config.yaml
hidden_size: 256
num_attention_heads: 4
head_dim: 64
weight_decay: 0.12
lr_head: 0.00668
warmup_steps: 200
batch_tokens: 65536
Each number is 500 + 25 x the weight over its row's rms, rounded and kept within 0 to 999. Layers, rows and columns count from 0. Numbers have three digits each. The size before them is the row's rms in percent of the matrix's.

# layer 4 attention key, 256x256, rms 0.0823, rows 51-159, columns 0-127
108:523491551518489461476517545485503527500516479527520511497472473515504500513461476486483519482489500486485504484504523480494509481474529505495458485508484490512500518499521507536498539504492504551490483501507478502515509484465457509540489508552531509494503508480510507509515470500569436494535495515474484520508501511509500502479500492488543502493523521495478507520520477474517447496482
113:464476477505526504526482483501480507486513508526471452434519528484494510511501533522496537459456491476518517528502531499495464499510501497510491502475501508503521501493498529473458490486539498494472483515460498479506480461523512470527500540448428486526504473461470533509458508503535468482477469506512454475522520508517507523475483494475495488505507503514505468482494474537509494528495
106:538528492427510481493544494463482498484513492486472488505498514482551499514482459479465471500499502501479506497455454480542512516513509506513518574556522483502481536538489496472510494452489502486489498497518472467566539504459484500530499506494486499507530535505514487469453482491505526467505540469500484532501495486500536480509484490511484514473496505497461518500507489462516521500510
096:481504450511468468518460520457532505507479465509507498540464454512512497502511509522515541521507491497439495534533503491505524473457485503478516451480515467491500492494464468531488550520501542475501488508470472486502490479439480505482509462551494527519524519516515486510540504480508524520511536555468509507496476534482527487483457492475506528478501511524493525503521485503514499498479
108:509496531527444478432541480472481487550508510529526501486511513494459463494523500514477490500496511490532467475463492530490530538508525497475485501497530467488490487493520522511453541507526462473512498532517474502490551518495480490495518499512458501507493506460509471507466520504488504451519527434499516509539527501457525514503469464498516528543491499497466537504506482526499519509522
106:518554525503472510515514506496502505509492489474490484499487451502521483522524420518509542516431542502477522465480527490467468500531522516469483494507484496509479535535499498448507478481506472481485506522478478513519507494468436515509543498502462451535499522505501502490476488495523483461561512479526534492497493518515487521518499483490448539492465517485498550480490494443513506494504
103:493501504493509479488489529520478526484489456506502502502458497550466487523480496495499484493408510507475553478499543491520463497510496473494500496518528494494524487514503513452523509507468547513466498532496457518539492508486502481482494506499452497508545508508541499469510511491509500469522501538504546486487471479506505511478447471490540507440485489513526503467459452484481544562489
109:520522478501482508489499513502516490494490500540528503549483477518492466478491492518508542532564517491473509465494519537497492470479477532469498501500490516519554512471499490502469532499471477534497510450519557456496465532538527492430511517478504509489482475495464471502477504448472478586459489486475446489500514472503486449501534501484478493516499488453508443528482535497502530455499
105:524507524492535508512479471485515499470485490526486450520476492476467512550493533486497490496473490488466503490486502486501488518503465492460502485492522490511492447493474531507496497512493505561509555505474479549528506479496485490481417486504476470559515499485495531530453521486498520525520514543497530491503522585527538461521467478527504497531507465485522510508497511511498504496527
101:566485486496482520466549493476466494496478518516483458473500542495550512508491512474459484487486495524560480521477512508485496510598491520473475508471536469513553477451524524506512501483498517508527498522489505500521510524505498515516491463507546488490522522483535541460513487514543532479499464529493468533490490496435538508518465497509508482529518479496489491490478472515449462490537
106:497537512503506470501525469504506490506500541438503508491484486508508547513512485486542492510475461508510516518476503479491526509468505511504524493506462488496462508488538554457468514472468513506488524505490470504431536530528463523496511487544457489541543501501468529512517492541566496489514488505484476475463470516533527483530500455462519513479508511499527489496477496488508495507496
102:477467493505529484540501495514492499506488513491517516540462481475466505476504501505478500480547448470474503500482460523503481507471513454559516511476461496514498522450522525525524472486539545544486490529486474533504515511516526499493480501489526479468514478565511519499517510512518549510445521478521548509486476501558498534485480515484479485556472536529499500475543471523524457540454
089:517424527513470517485492484465487469490536505512539487470560534471508480519484490479504528482505527506521460438513444554509500555508513481489455493495491491505470561520513566462497500536537477491489504500527478487520489496496513518497542508489540508464505475499493466455523527534478517499513496506498527510483525483479517494493529475491491460479467489511455481489531473515528493509531
106:520528478487498529505532496508513505507505484447519504482478475476504517541506485525508470520534521522485463493531524503498542481471518484475486512511536552548548478489459479506508510460508492445520516508502496525467503483491498547468548508485481483497541506519537507452531521502483523448489533485500530483456471515506519476499495508473549509455465516512523502524490487546520467489491
109:538530521463502492525531483522512516490494504526503491497444507469510466528487489486488521489473504506458535464522479514501526504457524509481482484477500484480561457556493507507515508488522470544559523506524531487477484456472517506493526510483457486495478512505521509537530509529520500459535476518486516490499511516510480498520528527493534493482511478513460480549470497552506477469472
100:483503504534545511509526519556486557502504502492569484492500515480454493496481489507508517484482476511496537502495488489533484499507541538467500460505509504507511514489543454491510518506484478533490474481484504470508449506507466541481487514490512520483486475528496502505492502513520497519482466533483502495529512509468486511501556477511541486444511517518470497572492494476513503495525
098:493539520524497515500446474514511545511514473500462562504473474456462488514522507509488450478517512462487442521535528522519510516503490489438476482542528465516530474532487519536487487461506502505518480500495525449476493520515481532505513472483527518467549493502488525451507504476453503494502492507491534511503495515494451510548512495482500474498495501501495495513496488520524462475466
114:491468492488464526544457541518508479476463511535445519484526491533512496486481528537510531495470511541533542514481464497495489503463491481499482511550470495537456500470489507494452481511524516508484486471497499546483522539500483461489479476528490432528512509477473481482472538471510494519485516522523485496511493527503538512459475521494481538533506498510507538490492523481483540498517
118:505500485508451516502490508431523483496507521512502476531486520522479500540526503550508495514505505538444521493462470472479547517508467548467513477487519543451518497540497529529524528549517496449531532474514502515501529515503493471474516509465524474474496498495483512483515513474501508502475488486483517515474475471507513473502481471505501504481472498522521514468474497498519478491499
107:498525490456469526523452517466524509499480490494500490521535460506509521471468508546515493540488518487531487519519501523470494471495514524526472499495520482531425493493528478498472457496506509492474531500480504495502531530521496508490476460534517459498502497499455529505473520443492479516511516443520505471518507501499505463543499528462486522522515528463510495443541505482543537498505
108:507542560494519499465537467464506536538506532475506528501475471485507495476532491477501481490497483483499509487521536568504531495518490529501528489481517488492467507458472493501542490473483478533540541513477507503510470500525505515489515498534531556488509487432466506483459471498547481510521517483510507510549523475501461491527525543538509500474538496496510509513506490511547514535522
093:476491455518469541518541502497492521524455459521498486489492503518509507481504521532489529488509530514509514529475504493463488482468497473511527510511464518512483480499494504437484481464505471472506522489508517529538464501491485540567531507511494486478511542467474500472515508497503510482523526528493479476504523515500517453466473471515487460520480464536505461487502514540532507502502
091:523487459522496531501490519506528446495478488471510472488521513497499486508500487528468530471510547498529468518466493491469527514499469480512508531479505499494481492540491480451536478473506519449513495512481493460517491476457538534516525506472496486458509518498515501509536548504499514483498506440488516493477491506499516538462500479484485475524503461522531507507482483538491477506448
129:511492493502494492490523554469513518475490497495484525477554450528494504498489523492489484540508517521468478486495485524492484516461533509512460502500529545485488544500564527515458501538491486519500448473492463506483519463533456446495509520533528489518548516424495513462457481491495502556489482504577484523483510534509545501523481560496533526483495524500462475549509479496471480519536
083:468513489505479504472503535496474509534490514544452443491482508533524522519543528506493478498472477503447502469505464489471490474495472459472497487563493500491508530465498492533495501529519518515484501489498459510526505533481481498491516518501485519539493500496500496486541476523485491473531473495509492466517475480512457491518506489497499464509537534507516476491503475434485520494539
073:474498523522474505503498510475508490480495475504532538447513591495507530469519489470499479488497548522460480506505463518510509505470459514492477490516462517480511497511502496491485525476509492436533488526492502473511539506499451527497488489496488483458500493492526566541485493496479532511500483509492515474463479505451546521489538485488477478481483492468505530510498491522520453486507
073:507530500502482485455518491464499504491528517536448483534523509484522477469457482500449495472494460465507497455482503519512527517548491518484487482505526489496497465518495502523525471514507550499527517498500481502444532526467523475531469551407509492480502494516521466503531457498484497479480510509510484495505508453514547528511552450491513471509523481515547511476478493462467528508522
095:511528507551488493483470464452468519447517525486482498472536473481502516485483483461487531515528446485544485485506481533517496542526517498513482532472489498496487504504471478524498497523441504510491474503503467527520556452503526506469463507478490510533502515486505477515512462490492475498506489514493447510500527479536486511519524513477497544500531523508557488511481502495490543535489
104:478537479512492523474502515503531472487443462510464521482465502515525498492497544511469460499522478494461485504534499495519495516494473528486495477525458466468475520504486511501518477493492523493517475494494518508537548520493481538529480525567449459533484467484506526552499506452465478499473470542474509492506480499467538521483494471520497526533492484517532509482471488464511509493486
085:490481471501490525527451503538535504469467523500518488489498493534476482514526489497494534450508522493465502550477473495528496453483467506520520498505500548523531509551484506476463509478509473462540488514476499465483460490538507533497501500485509492464511513507464581464491514490512511542491489506486513492479493515498505496467483473516475488510472459521493475464495500525523488465508
105:517506500509496481446558533503447522505471457500487521525488484529512533481510513499532530520511528492522516512500462505479467459464460484494486524502506509485437487490451502490516480483522476498497502515463481464515485485475499470494482480546500529498507480475543504497504498514504519493521498436537496490499511491496495490491485537491494495453502523479450468531464489527552465525524
103:521484493449545516494500524516478528509506463475510483491484503519529543471494500499503465530474500531498466481481473457442530546541559479466502537501518497484501487486520504488482480518510491530488495470534475527542512511509542469517504508511458425539468501515473466504530487501456496449500502508529501485505483513539486446517486502522505517508529520487499517496536469472468511509489
099:506554524467475536434504504494460468463525551526474483487508517518507486520494496501517528478483454507477503503493467499515512512482508461511484515507515481451526480469497480518519523522519568498440526487505529485528476505490533514485459525499509511546491483479490535449534477538490501521476468441472473498520507450499507521505532473514510510509535479501485489504498518478475494485566
118:519542474504518563516473513542476514500499488461450540494481498499484493505526506417506503489462535483503489492479500526487535461433458479510481505520518495514456469539482503530518519510477476507471523480483552513526445503500484464502529469531466496520522513501485485484479509489482529529466486511503533519481507538514503508504502528573533527526493515487510472515465534506442489533489
118:445486501499510516550484495512510493489479498542504527540456471440457509494489485511500491500485507490482531519538501531489445455493498473508465470479540476506513501475484494523522469531508505502522506515478510497464499486483520528467498510438497553479505485550539534472502511503515505499481488486455494519512493534501515519515501514516510493516468491518484521491495511487585499506505
110:482491552514502493531525520510513502513496461487499499498520498519506535512489521525469472530470501488493441497477477504514460508482532497528487518533509478457476490516467525510521473508545509482529527519525513440516504496463507511504510511530519501473498529483575502502584497461544504490583495483511512460502500495470504525486468517506500442480503473480487523478514496492480475499496
114:513514491459533530501473524526460467492504483519519486470504546521504533501459518455535466526454525523506497503489478470483537515500510491466527536494499496476507519492528517502459482506463522497474484497531526530510507529495503486502506506521486476561452501496493481504523514485480463479467468512483511459524504489518497520454483526496499521542536500475535498478557536487454543480507
109:461489468503512483506464490464474464505480508510462503523488456469507483540502508436535505474505459482510527553530503534490443473507486489514471479509516525516490462520459498490499549473535520450497530472460498510555531532525517510574488492527472532452545501485498514494500533531509524517458496491475476500520523491499462518484465461515510521513468472540467478513530497522487504503484
112:531475525505496511484493516527471513442507468492469485483518477469481528457517513496489485472501463498500509502440547492567497452514525503506498505492528496481470502518526496526501452499453513543495499535491479517463532531485476500463478527483543565510504490475514534464484508464527498562503553479502487519513482447553518494517494529490502478501531515538463532505516493483540497506529
130:459525475514496521523510482491513497491437495471464497481515455476505518500551526534495482468488482461514490531511526494497526470522543513530505483527522493526444521496543469498495468519536488483486433488519475532476518517482548466512462525511501501466476523480518463486496536494507524518466509525541469492520529495528490496549480516558508502520481464481480541505558471494503517502505
114:532476475523513549527457504461481506486522502495493491492467497488471509498526490497495506501495497515486498489468520467496511508526534520486474478518545519456485504503499500506485513541502472537495486486505442509503532533509517492531552505502454501539448436496507507540489522485508516532481524546511466500446508495503522511505493486484519517456527529516499518465467518439516493496497
109:500510471491508523525480522508541524456511543497538520501540530489487515501471479507503497492507517442480522465511509491523514484509503543502463493475508491497483484515453510494449468536518473420523459481549506477508509495499534479509517470452503476491481511517519507522501502474513515546467502508507499501482488533472505496522469497497494533467488490412490533498507524495570526504487
113:486469529497453485514524485496523537520479500516533494494496475525504491499483492546468509482501495510489492563527459511501470491530514511511513517464489490486523493514483482489531530496534480540493485534469493472491497464507470505514492516497534504462501543524518498507503484497535483502532465487472479535516513518558458496489512482508517421489435498530494512483480514511502498428466
122:530500505478489540512465539504505530492527505490529475498501506510495517532494525485509514516485515473478459466479479469499502506504508467499502510556561503522525494471524506510495456537444518541468473498455513502493539513513499514486513473488534438524510499500483491534501479461491544500480516503519514495509482527533521526465524522461542505490501536537505486441485511528496484471471
130:503488511494517493528445446473527514463504489514507508493520549517491484492502502491441504479456537467501514477479476539454481533493517478501481547473475494506520435532503502522519519473502514491481533480485518494495448539490477477539510435485517461503463494490471459479491532498538523489473467507502448484480492460504481476498486491512488525503530503477502501523493514489485517506502
098:460483490487463471461458478466457462505507517520462496472490445554522520484494520504533497505463491522479477507489523479499502543476471544514479567526516534475480511506493538502501482491530524483470498496468529510499525501498500454475480544543552486483506473506461540504554456500434481529502502466531503505528501481566480502516450511511444559550514473523479533480503477482496475521507
098:520483479511500469505533472503513514520437503528517495532475466455503515525475520492508500476501495504475469504532478491469506526500485474554492527462482481524505473472489534483448482553504482524484491474535479481547507423493523500506496553483484476505471509502533507520528512533499472452484509526475518456535492529508498481509481512498513524465497464511473510498506538546497520496525
100:543521486521499517481514474522485547492500528500537500471459500497534492573507469476510516502508477481459513454555498522508501504499497493487503493499496504529538451481456501490537515471494496481538456504497517500456482466474500510492563526461478487525502477497549494513519509481496501471471469499480540507494536513514501517501486501506555546443468513443507492518477533564496490506463
116:498518478497453471494518530529518505500497541538477469525494529514479450565512526487509489528480493532452535493494439532502532455475522533474475529498467494484491530499473501499525490492494533469567526485474513513511491486537461507483475519491463464511501486489498533549495483480518509431475500531459544477477522481519474486496466535501508502465513488526459504481489511487498482460472
077:487490438502500516500524511487495455486470465487512459478525569520489520450488534498473503494490506501534525520478498500485471518461512466523496552509525483512457530567542496463498486491513522463499531503518481536524505468528493532507440521518469470524471509503461501496548516489541473542514476492500506480489511521459515496488462478508478476537495502504489525454538508472461485506495
100:529481497524518500517532509515494468476490504576489489480514551503508495501513533486550498482469512549530509517500451439462461483465490487499494515518481468521527532510518524496481489509472520474518543513496497544524522484473483469492483531501501469491514474482507477499502475521472487538468512522484501448509481484522496513453425470486460523515489458510508491483505511537466497475522
116:488476519479488495479512516498461490498515522513514501489508515544501502495540507515508526488518475517507512530457466524465525531515510483448497484500555536486506554480540502503541524516494476534520511510518499513517507481485460466534480524508503494503516458538438482456510502508475479553499493510496480493505483444527499473492468475501513496538539512534506501489541478489461505508550
114:567471492514544521492477496499487548504517541568529499469480532534522500490478483498498466509473483527488558504480456467469513508445524515477471492510473472474486494488518496508553501527531514502498529490509499545520476523495457496515494503500488455509479470499476511498489487503484494492452516522446502496448515482504530497464488489524492534459487507490513556487517513498491509505515
107:509489469481524501485527523527520469493460465520530502488468490499487531516472498485503453553525499527511507464512481499487511495525536516486464493479493515502534465486522510482456439489533520520504482525521525534510535490527543516504525485510509455497449461527504477503520548484457472519481469502498488476482513517493508531491472515488518524483459515503504519537554517540540465512502
120:505506533480536503450523485534512471523514456494481540460532468508494501501555506475503489495496476498508463466517545539511516502478520495464507483490491507505515550476502496513483508488505529497512482508513515491503493452457523531492498530502518546494530498429494490482490469515481499551518485520501525519541492502501534571519506518504497521497521517488499521535515509531517479530541
096:488529523493494529455477472510455541473529482559514460511514498529516494525493503511500483527488459480476519490517482505504537548522526527482521480553536482532486527513535465556509504498478500559498478523503460539484484524483542444532468487525487482537497440482464509488507460480492494542501502511499471503481482502497459473495505496495502500503521506477506491491563486440428492471472
137:449472472474522529559462460548545512499473484472497491512514491489504474483512495528465540451495499471519493549505522461523484486529500529483491502480487508529516476532479483477482481486501479479500475499487513482502452549485512541513479506502505489447505521537518493520510484537493556517493519525477521500522501520540467511492502480482479487520488475518504469493492510519491505473475
129:490538561508524464487524470514480531534520509488522518500474515464479469534491498486545484503511471523519511510520524545498498529475500513493488475448501545488533512479485480506547537476521494495490518497486528474518463506486505539497516494527492535483477487519513518481503505466490508486534488470511466521482531473484530508499534527544534529500497525471486536502489477485521483530486
097:453492503476482542526495504507511450461432472533519509500506518514463489490454503483468523494496504533480517502497506502507480507465492512555459500512469512518511466523473491456481489485535505479482537491474512477530521460519494529512522501499500468500505517542504491546481557505543526491485518505488551482499527520516530530462486495519508493506470444506484498473465501534501510482522
079:515496499516486468475513481476443491481515494545441458478518510511502502482503504497479476493498468495509486440466509476514492534492509440512522538527496499518500480500487507514532491541481528516474541494520510511493505507483527476507484518503472489572501485487480435492562488518498469489508516498513453490477522485518535505524532485489515459482538495525514508508494497464441504510553
100:494496488480532509559474499546551559532489502476554492559448503527491510511513506479568475517501469507524530491519492494454503469534496536444509504467523509501496484475490533469476476528499452446537504533472535496525459511512513520513515457477477471477495508545475489503539468490467533488491453500462532504493491521511486479469510487532497533478502492451498518490505500556518456491475
075:523506493531509516541479520500517508497478502481520521528438469514491487509524494508487538473498528501509469538527465508496507437469462509490502508543528509523522501510510499510511540503503474520503500501462484449514474513461455536499528464507535509451508502475501565520476464537470518525526493459493524524510468528480491573513487496472509504486475501477496479509479498491522437484498
082:534499465476476487487519491499478513499512517507477462513526496540554524485455481504494466524502503514499520484486510498501511525530537450464516551513489477519499562473525510511518500555498525500494501533548523553466528512549519462508455527479484477576516495493467462494522497495484519467483475540518466481464500473498517469519517513508478466504524531490527516494528495452454541524485
120:464480477478529503471474500474496481472536475492487513482505554448489539500539511468470477504471490480495511473494501516518498511477464525474486479490523461488449479497486522494479457499479501477525496475529530535540517529476494489510533486519514497517482517501532481493470507502466510513454493502510548478531496510469507481504535510526489514543545527506483505524483514481558517506523
113:454453477547470506550475516484532515498460539496489503510487517500519494467461505472496480516546470451493516562551513484518476483524505536484521541446520501479476526511519500497487519543470483460527479516489493500489503483518481530502505490512495512503525523482473520477528519559486518522486461527437534492520529535478505484542508486502469479502485466497489480473486505545502503522494
124:499494520456499468489487500505467491501517508497471522510481526477492486491464490456495534469510519507518537515516515525520479472487492489521489480503517516487445461478502506491493488510496470501451532460501505504487499490521471483486494501517481536530528513485540512516514559496549528510494531488517494492502551499528515517464472538475514487450510469516437473498499511503477535539507
115:474503439452509498519485541500527538530503492498493471525497497533489534529517519449519444501533511545464488501472459478506490497531502522506482483479477530500499531505525459510458527510490506485541495479506513476497526499502507520539477513507491524464500505523511431464492546493514467507472554502507466501530508509491495474503456461512466501487460479512489468488534469548484488505486
120:494539518553455495447568492499453495512492495491454518484525520507515464521521541532542503520522480481520471530490538475489549517490473476469511510520553483483487533476523508519492494504481492523488460538482484531524500520501499505506498486528486516494535493459455521499503471532438512499487494500543502519505519511518466482505515502474509478534529485501498443505508495510479485479555
138:566493514498511500490525540460434530484542528490546471504520558492477525521473496473534487511478460525491519483495526474544520508497532492479530491508522466488505520475489501461473501483489484474512519515531543524467493525519471518494534490506490517482479486454479512483512543459531540495491536516489516489473515503503535491468495549507517532484498521464495528484483515515523524505522
109:495514497511486464505525510444495468525516494510501481495487471527495494501506490486504507480518494513487488525538476495529480504479434502528531522536490501473512448521469436479545533455535518502471523510471493508532491485518504533542494480525456513445480491512531514506480485481529472460500481481494474530532497522494472501496485443506503510486496477488483470513494477565482467554493
116:457496490480513533500507506539512509514516483474505492508496479511510526518493518495485488529463486508499459535519455467484478517556532518483461495509506511498515503536525524477506501513525474496459484454543465523463530510518516494459485517536487436531473498539489454529470495482460482439513484521529503474543492534498464471496505518476476530515474516478507529497523502508496517473509
113:497544497459517544494517492487503497519486481481515475523504489502494525492468474518515510505493486512472460508472544459488525557513509489456539532517576509474518470467553423498492469522522502519486469516519499515488516526508500532514527496507517455494497455478493479527527465510468529476480510491544481504506504502522489506518527480483545527515498488518519517481478480515490501507485
125:466514491496512471507479539455490474507476566524486498491500495488517517501486499519531500524517491501547504523544511528503502487501530492535521491509500480538470495442492464473496493502513452529458501481507481521492528519560522443465483467517510486535463536493516491510501555529545547487483516530499488487557560534520499517534534511505507526500505471468490510482518518521474511481511
129:508492496512489499472482475514483515436492532517551483485522551516492508478455501476478537501523522513549526467489522502527509563513518551517516485451464495517476446462508477481450456477501503512483510518543480510543511473543474468522472493505533532543512502506471492547502487492508512471490514501500502525471566474498539457512506525479497509466514530476491513530503478469491525509504
120:475557490508477543457545517527456472498486518471513530473562523503533525492474509508514461493510501476518460517515501511503517548494479510506459492501469485544506453517453512513472496470512498430511439463510512495502510502520536461525493473553507472495498556478492487522487498520491549468489498491532465509522496484509531533492505513510489527519481460454530507518495502545499523509469
112:485493516494522531477472510540508486456536518523525488502536562472478543511460518480489490508533521521541489492503505521484506507492456482496467504458485487529480469484494479470496483455469517457485472478475504476522497480478482562529548506523516505476529515486487498501440489488500499514448535469486489498514506496541529532500531515458498548535481492461522518529497516549502543494448
122:507517505423483492556474484475551519528504503459520525514517562505493546500480521491526482495502535479514495533487497512453521533476500493493494505483479529496479507491519505498434524495468463474519455474516524490546465477498523508511498478518512488499470543490465480487528509505471531506480485498535498483476525505541471498503552512507529496483478479502516510505477526522482485491492
069:485527462513489495478539501502439491556522495530464502523530517473536520509493499521463527531483487472477484519475498475521512513535553497536519498468488502523460474526528489494498485522522498481515502416504503488525473498514480501501506496482488473489547504530524495535517484567506510511493511517497483501482477448450485546534533478485509485469502445496484523525489487534508552520526
074:490515533500465495508477520518501516488449475474498477443475498549498489478498515495545500488505513519492534506469484473512536492475505481502513476487511502490484526512510502498496488493497459520513476484535501505469498551526477506471515514504506526503481470449489539486488498480523529540495488500512500523474536512506531505443482506526518532522505496498519524517512487477502476485526
077:522502512520477504528499412497580509480513482477464509507513465451454504471488480463532471515503471489529495461538495481504517508482524499511512468479505486508483452495518488469520484505539496464521499446484482527548536467497534489479478476515495506539494544538529467525459485469519518495522513520480514511543519537507500476455449528512497507497506466468547499477499528489489494482476
069:479439491467466501522545480523501495476491512506478457495500491514485549455503517481507508505525517502519490489508469489465508473454480500529484459541509523481508511489552502509476484518510487519524489525522475476521478519550522478462535494495500498496519484473443525468484530478508494549525478497488524494501517489526501499495470477503473516501484525521475489535513510551546512477512
066:503464516440465509499498535488501465512498519484522506526536512503469547506479521487487517500518467487462488499485521509469508479470498522501520509501497544471487504508528498536490491539536528534437526506516477468512472514518469508486510483483489508505519476470499503463513515487453485514483514504510577497507517504517483538495504488504493486553491486517423522515513462529533531479512
067:516492513485468514470502484463521507458470477507506513499527517517504527474495526462507510478496476502516479475491516510470514505477494524487560495534497508516522508460506500470460456512562485476494511516514451465493524471526491468481489469540482509483506492474507523478470533509478505491483484535499508507500526508487479504489460485478496516496493430525501500486479482523485519469520
094:501498535505506500480485475522474480518487478513463531496470475523476515511495503524478509520462482471482505512487509480457510523513479482507509509490477524501505446499455487515489507491524507488523526500505497518504505474451529548524486483498508482409491479514520489512502494497444504524501502477482474499500496530498505459508507467486518452495544494498459526508518521501497471501495
102:499527494491505523480498493503504511526501488483500503503511537487484431512466500487493526497537475508495475505474509503504510494491556505438523533513504486475515513457494473513467444513520496544488519513503494487488467500473530464560534513466471515496496524506538496475481466538464471489484482515497521550486527483495524522503481544449495513500547478509482480498502511490459547477452
072:485476514512488537519541523467492498484488465512517427489475515503522532484511482510527488489515488540501493523509497470492499527474469492499514438498537470512511475507523481481512519485484492487507515510497509444542542498497523523437497495501440505466479500500500529455449504515484523481484462506477506468527505503479464475488534519535496521525505470540502508450488492536492481529455
100:514526507486486518507512495470476512508519514492478551476503512470503492494479495475503535520522541472546525472498489513453517492516474532530482476476480510521520495476544509518522479497464534476498515495457491482484502486457491478517487460441461479474535462491482452468495491518496527477550497497493475469482500520519470487508479483452490525484438499477505515465486522448490477506475
101:480476549503506541539475545522479520527494539486525470540524526475477449507504528503557464553492512523482462485468471498479470522459484514449481500472483503531513490500464455525507472474521494473506484485465504518484489525475521497513479467463484532472508493493505511516506493505482499488476487446485490546471519544457473508470519527560498502501526498461516568482493536524494482527458
063:468522456517481490475514449477492543522521498542464537482503542478471521457516464439457490514527485514501500511521530508515511487487527490503474551523536469474518492476490500515562536493501506491501508535499503520508502543482464491524488559477476515519453465515563430540496517522530501466499503518492485482492510468502497488480485497496498505519475521480490484538486545457505523534511
080:508454554540518484485467518516478506513506514582512501480501527496475496475492507488481511475462494469503464498489522526479519484477514532471443471520476532524489522497511534529503483541525467507495543482494503514499474500536496511540458469462464508486538462478476511525470499488478478474486540509468535524487560500507490491490501504511475400495529476455485519524446515520510481516480
067:508453496484503472526484515508520503508484484483503500522514509555505527524508508490495487479510533480524526530558452496488525460464502509454511523466506476517503532515521567506511573549516505517466539510512499467486479521546506470510462487442482518488511505496501535479495478506487492511505492505486480498509506467531523521511500457500517476528508484504498500467485468496530504499458
096:535476457519525521503475533465500463462494524488524457529480479532512506500526528468505499501497467531502501508517526499510525496493483527533515483548529513517487499523462494495511516510478512492500434525526516517458498472508498519471445506505508477529463542500496534515464496525533503533470493525454532529481478457564483502491508496506494492508521514499479489474506476499480501475537
078:501470440520499499520474499510517463500481519496522468515505474512488497502516513481518502442498508507506485478507443485542435523538458495518503499472466543493556503526466485490521520493515517433563471468487502533535473479501462492489466501534492467524506481554528470476532493541500514520517518515463472470489501463506514487540462510482527508513499490486520492544520522481517495471524
089:510513516435474481507483518498519488517495480482492502519467538491468445478522475505471524506528489448486482487548524526502522492447502488507470504537476518493526502505479480488540481496504497533455529491524535470500482523504528489510451522504462501482521465521480457520532516484494478515434472488501505486534497479509480495525534504532499530499483483542463476508491504505499483547500
056:552565510477478514439527535501477454526510494459489524466502526463494528497504546475456481517539521502490526494441508502472480487494478523465514497511515505480511502502496498510492490497494481496492540526521506520549504513461513503530476480480518507536481518505512451456529476501484528496467501465461516512510512443504497502544559512540505499464562483501490485540504516505513513533531
085:470489511475500456464483543500474514509490511507499468468470517515488507511487482484534491551538517516513567535468514480472483454482533475508509486488519509486477499491473517505475494560485495501508477508468521479516520543492445496488529533468491475477498490527535520484505523533496489488527490484499435504484473487526524471525499513447520515505527515457509479493483479457463520478536
065:497526466493517498506482479473473497515502463490486468498531494526508472513484497542565503494495486515519491524533512501561529488501469457528510508466500510518492509506544477516488465512553494566476490499508548486497474502514513507493496519517497490502517543474490505521510547529532518502510515488489510502508556476509479453494522526522477497513493473474469547491515523535488432464512
054:509484502507473503402498513498484490482486494478495472474495511525523531486489535488472504523477503510493508453455471504494514547537520494530530518484510484520492465513495500478490487521519500470502493496526471544518522492506519452470472509484529532509442482498522496496531495495514472530498473485507511469462488484536462535569515504485522565441494521529537479513488492488507518500487
098:504482498514532509518491461507465505509478507521506458519512516521495485489539480487509526563478518501528541529486487542509480478527524484531479512488540487489524486498448480477522509530462506578528515557504487479515480488498528461461503538505493462492480485505462524485476478512500524514526545566497501551522471510501510509550516502479497484524493472494456481508460523512504528547513
094:512555458505521500509478532533485496534487536485542501448510501496481546481524512474504491526477477486527525446523462477480484530537525491507536505470478523509470492514511479480483477544499515477522480521475521518509471537490512531504521463541512556471503509539505453506511505450493486488505509481523475517509520560446485506437508496465526500512528504491502495471531470524535517519520
105:511556515504533524518541463473517487487525506493475502493532531463467514468539483493444482490454470511482495520519512485488532496506501528465523503489524474477540486459521500505535515501529529498513511465471511482519482500490507514529541488516461515510485511533505463527538478508475462501466517537465502486515491513489452512495469523499481497468507488462499485514522493486527498519486
103:456519497522526504504501517531508468508493503484459543489506483516492508525512539511511473492523488539519465485495448514485474484521496487496517528517499518537559524484432501525488536486514475463537464475502524496519538541501494502525516465513490540436505523525517528482463496506481511502463500500471538510510497502466553489445484488530473516490524506503527485473518548540527496475546
105:518524471493477486525503532509455533491510518496492531532478489515472464502520461513511512469508526551464463492502468505474557522426499480506486488518487524511461518510461515506499494553518478484503496485518533468511507474494552526475503534514469515472529487482484517525500530520479468532506487462493495537465535528453424486528549479526500490513477455503519554517447490517542470535496
098:492526516493527470474466513457519467492501498512527505455531480504532522459547531527495519472508561487505514521471510516441519479505516472528482454534468546496493567471549531450474494522499441479487485523529479482488522491495490499518505524517511490488506477462481490538505461496497525470502468549470558496488506492513509478486478509482483480469494486538541525519460502517526510513487
098:488473508500515491476544493516511511463435490499543538472479496513522504495553513463476501542517500499530499533470487505501508536471525478528448487489525500488503495520473469494522505530538461492460531513501494513486522533448534516536453518490446497542478520532518470492510481485482479476499513479494503482510507498463514473502517502482505506533509457480506507490480530493483516540505
097:512476527510467517461521506504507478490501484529491476483528520470536549462483487486498527511522503499471495495542459456536480479495509495455457500536498517516518469514427511499522502463479519517525464515479502493508455518484498493475484522433513536546479456500535471554536467516523510509497545508466476525507546480518495514500497499498546560514492497513498476456450526479526529496487
100:497521502513509534465505488449525488457499516534499506458461542478507509524492486500504487446499497439496490530530495480499498502485480484456460517508520503455501539522509492474511511505497515499505495508520518469504497516495524523561491531475494477496506507498510539473487495521506514498522481506509499503461524512473498537528497527506523525526505477514526494510464522506460508494418
095:494484500522503503487451472464495493463516446477520514483501504507534545491501548497482498466515530496529552487525526486523539462515492455518482458519443527523478482443479476543499499484512487469501421529494534456477498489495518502522506497491504523479522489497486476508501466521487491477482531494519447461476493475495537484428459493479508519469537494500509507493532491494483485441475
105:530498508472509488482514490535522518481528523473529513496471491519506510534475466488477524478475487499429510521561537493502520500508511522534483480499517535516491505497497495530530532515477522486453518542492505529511447482488486529530492543515478509509492476482507474511503512552539509493496523480484499525501467503500498477498491529531516496503470473484540522473504486479457507513506